From a checkpoint of a small transformer trained on Wikipedia.
Size: MLP 768 SwiGLU, vocabulary 512.
Architecture: RMSNorm before each block, rotary positions, no biases in attention or MLP, untied embeddings, normalized queries and keys.
Each number is 128 + 24 x the weight over its row's rms, rounded and kept within 0 to 255. Layers, rows and columns count from 0. Numbers have three digits each. The size before them is the row's rms in percent of the matrix's.

# layer 7 MLP gate, 768x192, rms 0.171, rows 658-667, columns 0-95
096:129083153153121131095136127132137151113131158153093146139149114137150144093141107099094107078120117105145113090147164129150125151118101131123135126127122149176161152122094089158141145130123153117120087129126069132064116094103138113140120098077158142119126131129146123106109127115112118144
094:179139104117091138126080131124110133127142155181128137140077147138137125152141185094122086156144115148147140114135124119132155088108110133138100160142085159106136139123146140130169112119107111085110117162128125166111140153117120120106125126086158117107158147159162105070122121131109106144
100:150127147117120169139137129104119122145128157193113137133085137132149125131112088091126177102083136134131096134124095113155086101104166167115132102113137106154129119133131131098151132136130135114108097109157119092162147074133142116126109135141122152153152121131120177155196129124147123122
107:140115137119149104099141140108102137143117157139137124125101142182104119129129145139176131126149117111095084108141144062115121152150134163136129152105138136144141088149112134103116137081099137139133094158151123155173146138114144142083133120094159129160122137134120119135125119144115138145
101:108116085094129141086131119093050111121139145127105162144117104126128141105141140132158163070142113116127125092102117137121114103190142159129102137112127182118132096102105118178161106129132152179150122116127119133142098137162103116135144142121096119119129128132097124103146068169120127110
097:082097147124102071157098132132143112146112099118149152122090122133120078127147157151166133095122111118155136124112115157126131121132123155075146110158101104118137141139123156128165143140158111158103111108108157132122152107136148122208131103137084143131107105139115127139117134134163106148
103:122114116133117126130125135132108186168116114130164140131141131124136139130126156138120190128164138093142116165142135119135137131161075113141118149136136161102147127120085108097145112133147127142112104129134152134131123152076109135143160126103098089145170146100118139124113097175150106105
100:110113108131107098110087108127120094173158147130141130131103113145144103133115091155174159107135095130153102163111156131135120096138126142117110154157141140182163141151130097152128152086117132125121119140097143094098101144133130191138107190124141103131143100163147121146133128118113092122
102:140162157106149124083104125103171137155174137140101148133158122122157122144123155129123058141144117123107108110124148129102100159147110110088088107073121144132117143154147111113136087135120119109166114151146145123141111107150111109171118132093103141080121143128104156132135180104159104169
094:153117150138121136090131152153119200134114098155128122112141099146134088097137130118144125141150145112098177117142081100165170144186130146133121125139154128177099128112149150158142101093114103146172100146094149142152150115053130069099167121181122129137126097120136101072152126118133118125
# layer 7 MLP up, 768x192, rms 0.169, rows 658-667, columns 0-95
098:131156131122138147154101124105138106111141100108131147130145082149121120131103143106135168155116102112089114129091090139159123152109158129141112117143085076122160131137116136103144091153165109124107100151106122135109139128140113177109171116106160107090124135139129161140127131152155122144
096:128141105102150089119154120147129156134107109142100151114136121169156083152155186149147118141139119112157135185100135136113075152146132148111142136152086116138146092116163130145114158143127136090124165118071160130153160116145112120112145104140099165157101114140166100156095184122117155127
105:130115170164109126155156115126062096132103137146160097148122166122083132110146118176120146103124121125170178152121121149122128136162155137130156148089087134110102153148141120115102087140142118141175165101144088128130140113117116153086125130132159147125121122107142107124126130134146155108
115:150148103124155161166108160106135121123153150132138115130138160134134141107135141165130141139130128165164100155104120143140163079095145132111159154151133098143118186108125122154138144109183165135128112117164098091104168107145138155126073109133127079131139126145129159167132090113135114116
098:140147143113086072129141123149143150128137136105114164103171154118130130111088070136112134131142117132093107114126121133124110120152061144166128102118138132172141146147149116178118132128130136095154118148153127130110119155117158110122151115124153097105117094080127132122130121137144142112
106:118122145175132085093164143160143100089114164126151109121123107110137141130151098120078130125097142096085106104120137091151176130109140163125123110093144125085134148132103104094156109126172116131150103151125120126153150089155087135128079150099109169113167135103123116097129139127089129142
101:139153125086143111106146130121127157127162137113096118139094138121175164120126125139158078125113114133112112116136162131112176114149143139138122125090129093126134114144125138164100101163108170173143121109154145070132141080135161111129084141118122148141153135159187141145128174118114116134
094:121101144143127095131132099146165088134093099110097135135130166101097103129127103133092110162154142161103138078105160140114138100141139142081119144120134148082140119132137156149078130130106126143103117108174148148111128167123127105121139122127139133130129124053139120130152134096137102143
102:148178164163143150128140098088135168103139094087127119116143147122154134145142098119094109149061147126105157165140115153118116118152116132153185104112137138108139117127147118090111100122102176139056129092090113155123154143111146148095162144092143130103141116078138101101104089110111133113
105:116114122100154126173111131081136127123117126120148156163127139128164126098121127150098133100090106092074081109122156157135145123140104140110139117145114128143180105103121143103169103152143127145118150112155106143107090113156110207127089114106136163126099115145153122126143136147093167138
# layer 7 MLP down (transposed), 768x192, rms 0.147, rows 658-666, columns 0-95
098:116160140122115110129136116184157118189146134147133123109170128146119090136119131097136121137159153096120149100131118171119166108093094125147149112107141147128130107118118102160087140116142141116139142159124202149135100167143135127131131140087098119157074140089123099133093142100144129153
097:087139107139087114137121179112094128101137163112149128119124171094123105137124120119125130094177135121165102132136102137131151138105143125110141122123128144081125124149115112160144093137153114125158116115082098108144179174119152132165120092138173173132092148130160165161120143103049151104
102:141095112142107063113124136117176151110164114110099149167099096133114099114177111110138108136143139085173102090165156142129126139129119096156094173149163103125125123090118119084158104117093113159106132139148065115107139098135156132171122185123100143155138127134118128136138143100102129105
115:125138109111119127150092110126144190130135149117108155148159138114088144124133092172157150104089142148166138152143138144173121164144173104110145142187146094143139130129157088100143171117135161092102111108143108110109113132110079168146089157141121130121123116136125164136180175129121142126
104:106108175114137103135126107154127205142154123127102101128129144114137150120109089132141179145186050117158133125096151109149140119137091136142155131174168132146176137129116154143142124131101146153115140112110100173122167110155139100153123108142129086120075120117122141089120113104151143147
103:103133147117137151141106134140091118071126177094133128133177107111151130106131100122103124139129128124166101079115138125143143141111136144111146137123075093166143098167134096123170159102149105118153132126114118093114128118072093113126122120138116135181196169124126120176136145130097156128
100:089101122161105140131096119093121148145131151113116103146128138098065139168132146154175134112150113120135148087133122133154097111109110152085126110139117143081105167174128141139149107163118134150112180151140164136114116092144123086081093128140162099132137110105139122132188117131127147112
101:105104168176152119136075119112115142165135152126114124083143113125113125140162083147128167111107168133080162177102136154114143106126134145103143097171157186150134099172135168130109119129125101137145146123168097153109141122132115185155159114127103142133076168110119113083117109093150101122
104:128130127126146093090096120116130118124153099088141159112156186114123103143127138128117104125151107088143144095107127147072090140109111093106146098139169164105137125148079088093150108139128115117082128105119126112150155121124145167179136081122109095083057134109111140106200138132119153111